python train.py --d_mlp=1728 --qk_norm=false --attn_scale=0.125
Each number is 128 + 24 x the weight over its row's rms, rounded and kept within 0 to 255. Layers, rows and columns count from 0. Numbers have three digits each. The size before them is the row's rms in percent of the matrix's.

# layer 6 attention query, 640x640, rms 0.0757, rows 306-383, columns 160-199
114:096126136141148095130145134111137155152156120089128162120120168118159114150139142158111157106121135117099076115149132084
104:136105130121124069110162114129130156139105123107095112144138132106107144159140077132125121124100131118120113146122097187
102:103124098096091109103148164134146128156129121111176109142110137128142125122125183143122157141109108124129109138141102130
108:151150153112150127123172128131131131113082155133174082138152122158126133161117105132091152150074109123110107195185106152
102:155112109117135139126123130147168080124100106162127132112112142136115179115150115138111156106085084150112113093115148134
114:077117151151146103115134115141120125152185096113130119153116173131111096148158184139161144087098158164147122155143111106
102:137170120147151105088113089101161137131146108141129123180151119140134158147119083116113163153163105096171103140139140119
101:123130119096128147126100112136114082106097125127103140120135117088115117159099133194126117096122078111129135112109140131
103:087117111179116131140121133082153148135143101128181089151111123120102073099114164119113115136114139199152090094147134090
107:148125103105102106092102161132107098094066137132137085116138103117109154066119139119150109140146103135069137159132111121
109:139116146113077144112099100144131164120035117116131106144139128071163116116146134131129133163116154142123129114101166150
113:160134136134148131132146163139140154100174181170133119082142135119169159114104102144105163143165135118135110114090114161
100:077149122137165166110144106132094098091129127108148125119101087088156116183108130155146128141137127115116137146130134159
106:110124106113135135151167136143127139136172113132146123156126138149161091159146156134152147148115203124143092116147086130
104:103081124123104154071119138133127130159139136166142184091113136181144125122116142111134124153129126136098122142075097116
109:145135112128128142159133116122148119158105143152133098134123150122124098154157133144085117119101135151137094126135123137
107:153122116172107083126117145119123117118159152134140152104111121161107123106110107121146115149144097148146173142106126089
098:164133146125159148121150186142151156138123095111162167155107101156145123126075122111125121103094128089137127128103121124
099:123140140123142101130144181135122139122127104126093091118088114149112124116126089127127119118134148122154148147119151119
096:150143188148098110096154150129121077124158121164100145169132143066124162112110119083157125160098120104141100142160074110
097:137127123095126144087146159132152121143117163111116130108133132159129095129127127129133112133126154153157099126102111077
095:101177153111122109092124143156103120137178109102083120105178164105153158126126132140101108123110185123146100113131201105
088:106097169113149136147084100149118169127115108089093123113135109136133142134123145129133130111135111099148135130105123100
092:135142091130125145111113113099127136103089082142117125138161136159129094095140103160142148118120154132083128153112123134
094:142103125105116095159159166129134129132112139146091063124126075112088143135122123132102120094092140075124115167099130131
102:148129129119095110129125110155129137124149114139106144116130148130117117150129127141149105140107137137142135131074139146
085:126112111134144124162131085110082129133157137124141117141117107078152127140148107114150155163125109114118168124166102113
087:128142151182129152136116108127060141154136100150154173113097051115130128102147161123153123105166096158159135135137134142
094:105142112119166122099148151127182130171143153105109149145168122128155132147112108125138110135127152125156133125090132092
088:109127138150131117147132103119121122114109118134172128146124100138180102099112149075118077127140125119112119137159125114
091:119132120127143157140154128097123119134132108101115150125188101118134143141154135133107130173127108152133142092109107132
095:135110151114153134148135110126113112114099121149150123119122118147127160085170159123135123157128104126100166128172148128
088:090137104128132128147131112155167133139146129133133083149140125154167159108123119138135118125131158122116147157134146116
092:091117168136073092129109110133091128080101140147142122118081101139087119120132099083124103148164102119170118138111123109
098:175159099134177177133108150122092132122109146096141153132097127111091117117081152132109127158147160138128153146129110175
096:133148121121144170131117105118122123128144150086171138112162114161150141141136094161101161093102117118143116112080108110
086:092140134161138107141112130133117134091173097114094091108121120113136142128144143127142083181127119167126196124166140174
092:138116143106094163161155131113138119081129135081146145130104117160095086104157102105163178139162115120112138109137146175
092:128130108109107123122128110117149128092133109146144115140123120097067123098126139107142117126107110154174168149135136136
089:142147127152128106129128164146080126111136126154147133132130099177135140134135159084136099119099110110134093121111145090
088:113136141161107154139155129110116091115089119164121118119117097120176148140146120076134099101115112047118135116150137093
087:124083116118123132163131107110097132125167165130097119134161147113149175136135118113120131158127088112124135107180136145
086:083092132174104132134118141115114141083151117107083159118102106132117067129112159140122146169110095098119113158090148127
093:120179149131155104146117191130106140151133126160126157156136087111156110151145112110134129134111110101098100130121160124
091:102093116136130164131129092128131140157125141159121130125101135118089097095144065141145107132133144112132134133159106141
099:109154155097081098137141105123132141074153118125095109121120134107144141129157109144114141118167159147144137131071125125
086:125134067156099112102119108135166142120146100156113104138123173123147161123070090150154093104072138126102142094130111101
096:110130136179125078119126145112112151131153143143110113178119125173138146134094148148167100160100128126144171159124130122
094:117119125150085095130126145125119147144089144152125129128139132122122155139172140163151150148127131146106153135147131163
097:149111109108107122119122130152183145125122143106106091102162113109118096164119180136184112106160062183088084114120101120
091:152080141141101135104149143107127085125121130146139104120091158108123164113116124107148104163142125179134151118150130111
089:135109128083119160088125166126140115164098136115117141132113170113132108145130182123097146108118118106154057090089100175
090:127136137125111125142119104089122150108131128136113139106144081140105126112139159153131098146146121111140139094141107122
088:090143144147097117097136141091119147157165100097121125158132117128133124164107167142099125138143158125118151138084095163
095:132111155105142143130158071130151105113112122106123111125145153125063130080180143114152119121145100131109123107171139131
107:168150116125146109105187173126132131149146115134127106108120131131117136166113124118136137135110186123090071106149100126
099:132097141129109165155142114145104141108142160092156105131096142158123110126113134120102107133143100107140121137155116150
094:147149098166106120131155080104121136130166118115127097153107120157085081162132140123128072133134157133107132107120151116
099:155118177125124096128114164117080145146128133124162160156136138104145096130158128116158175102104139115129098132144130146
092:147159148120140117140162127164134112126111125152131095137119086119168168117135133119117139146111142112114142162129123141
096:152172079132132130103062158140129117135119137158149125120144102141126104141119127102137133129131130116149098130110129115
088:115144094167108149136139180069141157180161128093123101114154143140152138136123155125193162141149110149136158112120086134
096:115133096093126114159141119148152132153139104124074131163106139090149125163143165151114152152095101162139106127150123168
096:099104126176121111126142137131117143119097114120106129098099142121126144092123174127133123181151136133169141133137099122
097:150112123129150188148174091139129119121133154111148097122122127138104125122138138154109136144177162139119135126150115108
095:070109124146142107144075197122159186160137155107109111129128143095105139131116153130120120112096137133147156165111150118
098:135105118104125151073148102077108123125126125107139145110085117145121132093131121104101119123128128074131126147123121121
090:149130124118124150102210103159149131117124117154117117146142126126122116157101129177104106104112128134157146063158138137
094:151153154119120120139115153167144118112156135124100147087078123128172100170126122074152131160109105158161132092157148118
103:121136151115157125114154084124079077157085131159147139129111114146138075129152179144090136131157152137125178151149117136
103:113120134094121135187097118166117124120119136138123089173102102095147163143112160115123151132108158135092083131091129136
083:113131112136145148129137135099071143128143126095117122100112145143187146146113119104080105152089154114104112088150141156
112:132117160169126088141094148149123194135154112066117126165118140089092196155152115142145119098134120121138140158120101147
094:127146132095113126134176113072154138113139157085079094130082124126099104111152164127159117083144116115131128126095128171
102:115148192153164169126135141093122075100161153155180100123102111138174129120161121057126115146182137124133114113135158090
094:152138106111124114125116084135094096103103167094138114129134109104111132159128081069077132111126111082131131141137141118
087:118136087134157062130113126117112165124127145103187099122110063141122143120098135125121125141147150068128100127098132094
093:174096129148121112200140126073134118172146118134101123129131123128153149127133139123115119131150132106098122108115117116
# layer 6 attention key, 640x640, rms 0.0756, rows 306-383, columns 160-199
108:146081135166153090124138117169138130134110136177161165129119117114115102114124110114113123152125117122079128137149121115
103:115136140121155143141158194147190144126073175152126109112118165178104087164123128153113143106148162128127157140088148132
103:126098111143150122135163103147139127135109118160143115144099151092145131125085099119149123146114134111115099132135131094
109:103119107158165134120112150080107115158108095129141102139091103104097099159128171079115103131167119157147132145161085099
101:095134164141148152186107140126142097107142134087110142124155129117161147150173106096171156143094129141138109123153125148
114:123108127132120103162173148139112127150125133109155130107139148114139159131171124102119071120054112160086125109115141153
107:144143148125118094113121087118109130125144192087102163106143120110120160152157150111149108112172121114130172122124112178
108:162170171099155101127120113108126169094155123115112133152101151154116082131124147167120135146153148123177136158110139175
104:151094095128083105155168095110133138123123171147175093126142129118115197140127115135152109087112124138145134075147165150
113:130119133111130154106111164130139117092174093139127073141160109108126099120145139108153115139126108115140105136125110130
105:104118144105109128117119108115148140144137083147104102133097122119162158113125136086123118136117113108100139131176071104
110:151162205105134117135141149125149102133101108131101136125120124146149113141072144178134110103147168158148141087096069114
103:125143158082071130155145121151161104156145090149159139082117128128155107160146160107085099115103097091121172153129155136
106:111154124108129178127116126126123115143132147134105109127170137138140140146127117148136151147149162121125092083133126110
099:168170114155114099143140098136130125105114151109101137123138082144089142139117108145072085118099121120126126125102144123
092:098129139124116123110121100174083126163109131123130098163122115151136160094130120131146133157120082153146148156109107152
100:088083119113146128126125112134187121147097109081139164114126120112129117115111121145136077099094109143112136121164128142
097:071116112129115134104121095095173109145124150119153183126166101105134118115126098114114165160107119139086155106134142139
090:122115134111135116106116161118129117162115145155165120154161141151129108113168110127098116149139102132122118141080150161
100:115121112147175116169130118135108119137126130178147129125123124199101155134155131125105169135167158072099106100087164098
089:077143161134140142143125171104146141118106143133169103148143121124131128099071182117125165173103106175139153138097097148
089:092104118094086164158174157108106165078088180133136162106088118154087147110133114133131108134154135101140119147098156132
087:175139119180056102092121156106171180139158131093089088126128105125129134090113125099140110162147134123114136148147107168
084:112166136130131148119112145147148103157117097095146102185171095168122160130134137131098145150130136132147118132163114133
091:127125157128159116122108123121106108154116134105172103116129152152118092126136140080090171156144114180116176198143158126
091:118174113162121143134113147126126127116127121124151074126122116086125141118099126111152119098160140172119127133120142103
086:143094172126159113140128103112125159088121099111111150090125166153161141136112128097129153145115120131143164124137130132
088:132100105099116150093094137108157161125208135137088138153115117088131164100123138118121126147147102137098153097099146126
089:155127121150111123143150136129138145152104127086089108088119143149095116174170092137124113121080158109122122146112100146
085:137125121140140114126172134141119131091136131125085128130142162116133103173142134108149111113083147130098135109119115144
093:114103177182103093117123122157087122117135121166101108145142147115158107150152121112139114125106142144130104131115136130
093:086186134126119153154116124103088141086110120144161132161172120101136134159147145090125184107142125147160121136154135117
084:116155152099132157155114099116132121116109102124137091140112148150116132083128128149129130148115133121170129137153148117
096:132148143166136130111122156097142129112122123169157141121125130133127125164079092126116183167117131122135136156165170104
095:135099101087131128112128119148149152150154128089139133128104123149140125153168150151135143132134168163120127131143083083
091:149123145104137109122112154114153084146153128150150138161121084130113104093104143138146099084131114164101122091092144169
091:127142122140096184150134107138139117150134098099144117115167132092139130134146136093156153125135140103131131106164074118
093:127134151100165112151119110102127144118093099124159122150102089155148130151141150150094098159134079129121152102138140151
088:154141125103155127078104149119175172141140101144114144125131133087141136106156143099158104131117162112148108133140133097
086:091144168153183129093155134099109134150075184129154080139093163120133128127100123127158140125082129160139112201092103106
089:171112172156169144134161158149123142132120124145141131136106134134152156125141134105152132139151145111119155170153187128
090:083133086123096138161112149127121157128171100124111109131139123131166159109090079168088140134154116146122152054143107147
083:144111085162104133099101130136168107062139106092137135134144123128127130117087124139096136110113164118116137153130130118
087:150131101130118130099111125092117105111176174096124120126106135129126083119150173147130162108163130121123152147117141130
096:135108094063130165120096133128167138122177144105130170130128102135153077125153133136107124134177127101075110155107146144
099:167144132086100111122168132090146123121115113146157106102099141151147091147129113096088163144101142112130079090143094135
083:109092138131142111149089124161091116113122166138133123125155154146134106123142143136155147120131158122141123163142107159
093:060165123090141141133113154083188111141150109133102146148127157103129131137137102145094127140156136096104133141154124116
094:131124067122121116151125124120134111110146127162083162129123127116142120085121111151152122126174100125134192107141146179
096:086163124141134137119113132089114086148104122118150099117160144151154133138112153145167117118117164114145123137134117154
093:060159062119147134123181124119152130172096131079141133106131086162132123117106122129151163153109118145115123114117133130
086:137136122122129140085119108134082167141113167121134104108113089151121137135139119081153148118130121156153127090107154117
090:163098132127136122122149135160120120172114144112169101149176146111132167145125123107044152128134150160127168126115122105
087:126155118127125109073096169149153133137126094131117086125130126112139107145126139115135116132103120114148130094117112079
089:138134129134120133159132137156131135149130173142086138144166132121109161142130141179066146152093165128105090098126146097
098:138114124123137059136172127134150155118094116152103128097143153115123116133145107170108076113111115120142126099108148133
095:102141125089113075115120134134154124127144137116142100155138103113124127084155100120117096152134157115126151125106147123
096:157161161142122114110154148128133139134135117149119079127135123119130088153168135156130098124135132133096065126113116145
103:124103146100133147122130148078126131113107134145109158134117142148142129104098076111118175132129126081130117105121124168
091:106116164145104092117110131183090149134152151133118118129153125127152065083175134166130123173108131141145133159157100103
088:093113162152115098143134129144122161082127114129114161143152111123159077129114109140100082088107112109137144167109142105
096:140109196104104118162148105109085142123163119071109087097154179147142138180117123172115125111097164143102151090160085108
097:132104119099103127118103101158093140122125176117136113102158124181150117131109137136152138134148128150158140128113105140
097:125115179123155151084150119174139132139116116054141119069113117164164135105132132120158141134107142137123142117148122119
093:106118121139123129126127146111103135136178130119154116143123110140104116084127151158168103158158117149133140123099135150
096:092143105104197126105101142107114139133111066151099140116170127113167115143123154082183121123126114126196109180122130119
097:154100148148099133127103141143069123072127160140162117110118108137129088130161131113166168125139115141130110161127124127
087:136111106112132144105117130124133117133131122127151109125142144149128088139137119131170150120141150096123136107115151086
091:131119156135126171127110162108138112144157101184151068120139163138091090161117118085204120113093118114121151129115129135
098:146127103140150124092177094139135109130102134143099124151126072119105128122157123118148140133177144144155159131139137175
105:123152103143091132148122178113111083117113134110142114154112163164113161144119090114181110099137097133159146073167101135
085:103120146122116132151132109123129189131113102099106126124154099110140096103129141156153112177081119159120127106107097104
102:148182142097177111130121126136103134147127140091148116178134135163129101126106139155122111187159108094120130136106112110
094:174120137099082147144130191099167111098157153141098096152128110144069147134113142135089081115166132135135146092120083119
091:105132123102157145136117140118116103143115148185163110093082152147130173116097135177108152117129137165099124123122111168
094:138111134125113138112114120107119135074138113104126163108139137120111150090111111106098101139080137119154150173134165139
090:083143153124113101111105104150100149137151119141130152139099114101138120135124153114131119093084109134113064162136164136
091:108182167120139115148165120091058149142162118118139110138124133127122164151091152128182139165125134131114176128096160141
# layer 6 attention value, 640x640, rms 0.106, rows 256-344, columns 160-199
093:118106110133114096133139179119134135105151095097107142086139110156095147092133114067129138134120155133103187133160131121
090:158120122144113105105101112108095095118126121139063115121144105126112151143129149161091098113142108128149143099149131126
090:123141135114206137110125142156127131144114128109096162152107110192118085155120125131096147133112111116152126107159135115
095:089142140104118122137137119148131146167151171178154104161127176141143112154120097129147169076133112154143117121141147139
101:137103094124136187122103145130160129129121141125120130154141083137119146160144104185120103144143110116093197138118158197
091:147116140157142183122137165143161120134151121126123130118154122112124119160146110125135161164097108104098112111173111121
096:147144129163116138141135110129128095162089139140120134098124100124149128097103106095117138133115113156084109101165136151
092:108133188134127095117168145129141123100131151100113117148107135154079111134120131153126121129117186167106121158106167121
092:128152144078080153146167167165112168169129113159075107149160098176131105130130127152120106169147166126125119083135084152
089:121126109075131170145141144109107172140148118147100108116141156116126141150112151157126083100069168118158153128117120151
101:125096138105147155124139152112129091158085122137092162158078121143137064161150102112119160151095128102123161104128093129
093:097160107130139124132142087137097125100103116153116143110160130114114091119114132152159130091148092206179084106110154101
085:145114168130169112145134117126143134128148122129120117129126122150118138121152123100151127159105145140146116201135172157
095:148122111162137107164097098108143093105118103132143135154129147112129105114143112138186144135112160122136137160130122134
089:116147106098101100116132080158107131085144106124093131174163130107106164162151110160139115109126123120187093209170197147
097:127133088134121086128149133113078137097131148140102107117119132143116115131140121159110088145113127114145136140131138148
094:131148156101096167127136104086146119101086120109112168127134148153109100144101100147140175153127122149122148123107167112
092:153113180068115139145101123123176125099142133186101078147150122142137160148097143125136120128076133133126147155129141153
091:131146117168126194175111122086127144157125127126138155128131139115121111100090104115103177118124131089106174160149112104
096:090156091133120176125145162150190120173115121110129145141160127120136171148142127141141132081153167129154096144115187033
086:132148116114151107154039146124123122132098113141126121119129137119115151115136128129122115098099129091131174155101137130
096:165129118104160125137157145142085131161131108171139158108121090136128108123164130123097101139102139130098113111142114119
089:060144105072113136115152167148125111101127130143097117114127123148131136107154160116121122128159139112112164140118101143
092:138116159137136151109119123134137130167118182079112138135136135123115158105131157126182167144140142127094114129115168141
088:123088122152157143119116146155118133152131143087129184127116128113078109135101138175174136146130126122146106149148099182
091:121125114113126115117127131140145146152053132130148124158143129125082093094082137179121151147100154138125103123101120085
091:134166114160111093140137131138103134126080107072147147144143121151095108137158111117166105106060141141120073103107140120
087:186105150118103160146117141142096119154110157151109129122104115151123136143095154117143167161098125121125134100119149106
091:132176173105143125125185115115131160145125125136152061130109134135117167110158073104134124117102129109104146131143109119
094:126095123137154149146149146150122122094134126101064141158137170156168155117111114111156158130099115191137117110117139129
097:139139126151092123110142123118148127149169142121138121129148086130134148148113116121104164130109113119118137114139127101
090:120133117140142138106121142147124149167060080150163134144121118111118186132074175123133106115123063127148169129138108101
089:122113157109177120179130119131096145123105177135120157135152098125097141111114126088152078148167131102142136129160128127
093:117113120120119153172114120103135112124154111158087138155126150129111123098165120105154096129143114130129156138195112141
093:129109093157142143164107131138113146151120114122108149129145121102139140105136159117116102091146142104143100113167149131
095:134144162140164101136115073103138094116109144156100116124154131148104164155167123115137114135109098151131157112126101141
088:159158073120088143122112099115105096093097145116104174152113118135156121106111171133138101128134084127110119136179142143
089:079115124149133104117160093160148160144143101095084100091133130121110118137144140138116114104111140179156128085085167131
089:158125150162149155119145177128105122144159112165131138146103120136135105140134130146115130098096127143093119148139147147
088:105119147166132136112101115134145112135166131128103117087120121147165103140151136128152101124123107205121113118131090079
097:106125151108133126097160169131175116131150092120144116140111127138113133134156118139141078128122139137127142131094141142
087:129147103135129150149094115119136087139106163139137127142112127163130137096134136140115148151110138119109176138126157175
085:147129114086140150143108091119112137189134136148136130164101128152144141168129126150094148151096163165143111136156086126
092:126148128120116123152135121165120107134145164149120110143121123125130124127160145135089133075125072120099148146122143104
090:151139106129112116136124116143056130124083150171159158125161097103133104152151144168108095107165116133095098164129100123
089:127086131125156161142130119113125104124151128103113132144135199100104108140137133119114101125114099136161139145096094143
098:119089150098141139150123118125154139078137132114145081108117142157142102097122112124106114163087123135160092158076119119
086:121160110129145142111138104132082124138097120136115089096115106115118105087116126126153115154160151120169137083127143146
090:141138137079124144100123146152110112140084150115143120120134146138095173117122078109102170127149114187125141135149094122
094:158085100166126120104082104150136108118116120185125105125122144132137106146088112120157111106119101130047093098140111087
093:127145122120129120164106132117120154099152165108160128106150116127111155147103113153104070133105110121134128152067139178
087:132111157141117140146126131117143122110144136146118109166145155083103093155124144118129124183118101146089120132120152120
094:136105163130087106131080115129135161113147129108164154131115098099135155119123111161134098161136111137145118118147136085
095:133107070156149160140134141150105128160124095125133116127132139164172161103129156118174133090130145177143123125107154116
092:153130110111126086114118099143079130126119111120134158115159099147170115034085153171143130112166139124126102145153116110
094:118156098115096103114130092120105128127106117128139125129140157128174107162123103136185143119068148078146118084154175101
091:109105122153102127107116118123070149159101146137109135133153184129142183128145133137153091088147169128134090125103127098
098:129111149167119109071124134138172105121117108132129163133120144100093128125147137112122149096105116108143138141127189135
093:157139158107124097103136091083105154127148155120134093095124127147125183117131170134144100106153150098067111153124115143
090:139104144125161052097161045117169153120129117122116118094164113084111143131121103151140130115143107140164151108118095109
089:158086172107098106095135139132127115072137134144136129110124071118127132136201140121138140168149116115119117146120176109
097:110125145061152098121171111085143135134120117116128158081129143148105147113122104150113148165152169128163153168132151137
085:109130103155117130109097095145128129098163079124148102146163098119124132141150140151113137176170115109138106125133192165
093:155134140128126103131157093096140116105130150112083077123150154125111150167091112133115162144112141117143110122166071119
087:122127122143145145171141157097166101125113117148187135115097126133165083094189127131138193158123121164146124134096106124
099:108107170117142181191154118111132136136112098151116139132061126133114086100180141136120172138134120098130124125142166132
092:144150138118169102137162114139138133103102117150170174098107127084090128126111115161106083116164132132137123142126142103
089:142147149144125105174117151173137155141142152148151124142132121112097137110103143136126150116119123147108069117105118135
094:086133146131142101114131107118137101155124140132155160146126134116094161126078137122126118122107130133131092072123105157
091:110161139100081126071126135175144164112173171090178127151123131160114123106133150137115138087117137154097099139136138096
085:149178154098187151096128158133114150128100153135139119116127141137116145085133135120154137055163136074090109070107126118
089:098123110109134161148134116098160128128157141115137089165103112117109128126129105152157099159107096121165146104101124126
094:172120085182140131143131146118092120125158112136159124141149124106127128118114155113111141152159131133114141107129164100
088:158147141107115173133113123152161162139103123121108176136108088102146091134117106148091135075112115110105125131124143146
089:117156088150092117108117159131116121132134133175134145121122131109127142130153142093184100143161151139139136137116120082
092:090144092161119130143142127114088169149152112094148103107103136169164158106141122141157185083117138186140118139123127141
087:120114136119122112153103156121137121152122081113106123127122106145109135141104139120107107084185117128119100129107174095
086:114128120143118149146118131148142105127105099137090120116134151158130105092121145121141134169169108108150119161097132086
094:116139119103127138115134110135115143144142134153113100134140110132113165140110110106125084139126089113156129132128131122
080:154092091162074138082155117132138108125115141119141106153144127111121120128114092107118144138106138148141135128163193094
084:161148122142138158138125116130130124149127084142123142151140147076112125087136139170076149181138154133131129105160113169
086:133117158105112158153067123178152123122102095119150118163131128101188130112128131141124156148163101080097096154115147116
091:124113097103123117179168138169104133100124146126155155130106134141131130137136123185125125111117070137124118090147139155
091:175157148087176112128146099111114135138146123142134106127127110126126099114090136113080080107150084116128104183132130134
090:133154101148137127102113121140117140143153135142129066139162141164138125113117132110119123135144115100103125154148111111
090:165134135089124135166152090120134160138133137160114140099118146104121156115156087114148088113165098129175100135120086140
086:087136154095149133089109116134094123144126146150139140151116120159168149132109153124103161111102179109128078148164139122
086:161120095135113143113145117124089098145123148124081150090140140162089132134142114074140187138093121132168134097136113097
093:102153140126141110122086134122122128139132145175130142152152099144172119147123125134141125093144103108115131138119165112
# layer 6 attention output (transposed), 640x640, rms 0.08, rows 256-344, columns 160-199
097:133091102130114123111136096159146142094105072119129126130181093135145093115152154128093122150140100141143105138160140114
096:184139139083149132103125113106113128112101144163116145144152123141144117118132129096127131116124118154131121150095114141
097:095102128117128147133136135136130092112118136153104138132085186106122143100146074110111133123122135152143146111129106129
099:135158119148162127159121121150159102153141143104142158112132167151111133081138093113131117162116191152153121149193114087
101:109113137185130142134102199109134137093111154099116129112127116137147073131136112124142132106141102150064112110081151112
096:133125147111148105128114141149120208135110063141158116118108130137136113131072105107090141102125151104112096117131102140
097:171103151086130111131148124100161142150099144092159143131154112152098093111155147120062094113107154120139107180104133134
096:113160131131093157119105055132091153167128164132126183127137112124165114137191114137146155164135134143156138130077153161
097:129152090129183193076108114122119161152067090126133110118120125104139146086138123119150120120156110121131140063143118097
095:096112158117136086090163129163120164122113131120093059102181082139109116127133130119158154156125123131132172123146103100
101:126141127149117121102117128157170116113121133076118154160136103139088129108175129114135128137123129128145136162073140175
097:118145158182145078104119142084131106111169110094127112147091113088130116150156134089122122103116156121102149121140156113
089:133120156101133139157113145147128138138139137129152124117168141142188100092072126128122146097179149115101145113122162154
097:094124120122128146108104157117127165159148115091130148145112160125140091120150136149135108147106122113107070145128134103
094:105138096158129116152208177101158135102142119114148094088147124150127099104106119134144152103149155135149111148138109123
100:110123171130124102142092131116121131102131127141141134135154166144115143107124128105123146184130140137093135140121126136
098:149120135111062152113140097144116102124129112161104107070115116097120082112117125152184118127164146151126111129086113149
097:155114169126124134155172152119145181191150094137148150101151126139082143144115131147112123148190126131134137135125134196
093:118124124101130139091158125122137134107104122148091133098139093125130125157128153145087088168106157126137167101097114094
101:133152155114099145122141111129094142087117092136133122113082136107107109138126106121127121068098119112137145117086158069
095:113163128125124154108166155154129159166122133097109155108121127151143132123135114103113119124126141118146122141155113125
098:159165086116092126153142144121137110117116140124125148166146100158121080109104142115158159126134120119119130125122147133
095:163142123172162109113130093121136118128108129114126111145130152123112105175114123111128127149111127108115137064107117095
096:148125102135109152165128148130099151115123124071145136082104100175074119104143124124136127142088162119161127180138127127
095:115159069132150110113143115156116126090133124147122098131068092139151153118126127093108081131094150092119112139150138088
094:146152136167130144146096138121149137113092053129110110125128155080116139121102122110151103104163130156136096091134111142
094:142126132135087136180134162131144147110100095130089113163152098127165080133154137116117105172139102133148105089119143168
092:139129074118168121126101149138144118167123091098143164082150140140153141129105077131115127128105077145113181080136148128
098:109114144095111153156141126196132145144100145154085129158137122126148102100117136160131119132122126174148082092141156120
098:104168103110167126153143152160131113135162122124117130175131180135100120101124135093133135130146111148122123143119143122
100:171103085091120139150179133089141127100143128072043145156113150085139124123083139110153155127133124139095100115130150168
096:146133128099132126137112106140090080090109129121100147135141120138135114112163146095104149149161152118098100129168097166
094:176129117130140121129138142074139139127129111127123141096136112149192106066145093167108151120111108131089130123120110132
096:142177140104148139128118125133149170158125135143168112121144135137147088104103149153156112119151132106153136086124132139
101:120145122100139116129129153139104151166117131166151098126110120171151106154125117113091142108114134097124095172139134076
099:197109123130149098184142118102110132139156128138103154115127101094138101133112130123123141133102114144128124117167166102
092:174110131147101087139157114101143111139115115092145149126103089176142101101133120110160115135147134138103136132120123124
094:111153112138133081183178159090099119093100109106078135158179150094107121159134101121117147141121152113114099096097133124
095:110134092134093102139114118130154150132125135095089146084169148124134162106151166112161177167134097126135167165121134130
094:114136136123140130093152118136108141117083102086119132118170151107110118172138131123152132122124118121138075128151153119
099:120148106120159118171109114136103154120139117145102112125149146118115109127135152104128105123167136119127134122154147141
093:136165113158133084112123105138076093129130145149091121129143124082135125161095107145140145138109096119153149143137166103
093:101140154126132102122157097115104130107168108102110110089157108096083135110075115131145135112133103095175142119140190146
095:145092113149127166074131124120165140130162162142156164122089091152146143139143123117143126147097128136097098118111126131
095:142137114149134156103126159145165169119117139122170129113097099142152082119154150164116128157141092114132152147107136084
092:104154090099137145156123121089082132101144161174091125121111065134129134139125136163136130111106131123146182178206140111
100:098111119123121167112123143157123100150143149166135161114146112135107123158098150103128109073118098120115135154144114100
093:126133090138131101158173111094144075136111119108151138143163130166180126135115144158140141135080142130111120103140158106
097:127134114123120110145129117151150119146143147130113101109106108111149146153123158129182137121104060145132110087143110138
098:116131133100135101127108147151132084126134107102156117172149101147133153168157139126143128150141130096125168105097190162
097:110145137076109146189107115157086132094117141111095126130149122129143092139089143120184095112122123137081160129160144149
095:073174130141135141123166121094119095117118141137130141104099138138108145166106156146122140117119107171168160138136105100
099:153171106114137096139163141099144116097120078112104125123134091140116131102105178117104143162121085139089154162111104117
094:089124133089150137114117109138161118116149133137158132096133129100110138118136158125110159130110132128116079113092159107
094:153155127135120125137127145109163160118104134073142126138128154160104125037115134129104132118093141128118115141153091128
095:104129110145143130078102162121118132116116165147127143160125130098150117117130142168129105134084146103085107135117084112
093:087133146160149127147152120107141148105152134124108146077146133165091090144107134110118137135150177089122131139095156152
099:145146123113143127171125131123118127144109104162126130151059132137130079113086112121113108131126138087133137151155112110
094:138123112114151161120071080141138111128153175089136104099119127133151117137119158147138127145138118167175139106107113125
094:114139095135144068134106126138087113121149134150156120179121084158102173132106101123088122153143106133072080130105112100
095:114153141095115140159145090160129157128119161148181177144125155091134117140121149177139162089164129105100147145146108083
097:113132146144140148157123100105114125145115148124181107174128165115131074150119160120166090073137136140138105117135107114
092:153144131135100127126139163137201152134168116156128118129127116119128143168119156164192119128120192144127136134088090168
096:103114119140124111113172134123107131114149094109157127161135124111117134140103154118121112169130167152116133136150145149
100:098142122122103114132100107132141135125147082143162138146132089108130157099150093100102122147120172126109117103115141120
103:119096099091128133107149167149162067084163123143162130138153145141184156133111089093092106124086112145100127107186119149
101:137145148142138125142133134130160125131147134154125099176105126159125149129115153086147123141158109143124109133150102134
102:080076122111120138119092128093100150111126134139140149108106095139141108130095097159127120119117105099156192140126110129
099:113147125083173135146133108130183149153136122141103160146103154150110113165117129089128147152075105139147131171104167145
101:115095123152107157143092114138069134131087132131096130126162141096099115161117124172116127137087085115145099064073128153
095:154126132160106141114105138127109106106124126151062148146096108121088133144106098148124065113106112185173163134115101157
098:101118105139132134139108141110110126174109187127124138113187120148153158158135130074104140107143138149122100120104178118
104:151145106116112146122146107157139127124137096121148190146146156126151131100124138127128126109142102087107103180137148136
097:168139121126130131133134166115106097171147131113086164124120122137130077124149143128154144147121134155138151147115091161
101:148100100154116127144122128153152124179103121132106120176148135140119098095153121214095117124074097107126110115122090139
101:144121140161125097119116143110165099130170122093117157098161136107099142114130121148104132141107101093095104117112140139
092:132113104165102141137169079128122147091129152134162156134133149124156170134126111136101086156111188120153108146147148128
096:131115098172099100082145111110171168136149128114164151098190112162187175145153146110137133153120172122134100152125121130
103:147130089116129134135102154127138100117138120119123092140185108130096157108142111155087127134152133131126086100150139128
092:096154113113135135099117092143124135181146154142161111098147136178109133110115160129160130129135118102126138156080096142
098:079117147125118117112114129141130141088095137135135122149077089140163140127124117103134114135121089115114090133125089096
098:104143129103091126109122127135088132130112119104108107084151152136131163128126138102086125129131151108149104119175162093
098:099141153146104193083121122094077100140158106145123129132124122147121123120095110119100139178172148147147159165118083112
099:091159150148084152145105124109121124093124151130100129099118137123190171125127094130136128162116129165122124107162147130
099:070103154113123120100155147106155115104149145136130148114086133134114134103155126088123112106104119135134149102132119136
096:098148104112133110067104137089141106171088130128128071161116117133155182103120161174141149130109215161133115093081115130
093:121137101172083142125115082150092109123110159121115081109146092114116103115115134068092099174132137154150075093107160125
095:137101144121113134157096110163132176139122103107123130133130141126175113143136097176087125123157094102115117120143146142
099:118109148116130117134127119106153159116127137092138114086110189135130112117141116094113093142132141160159133122163071145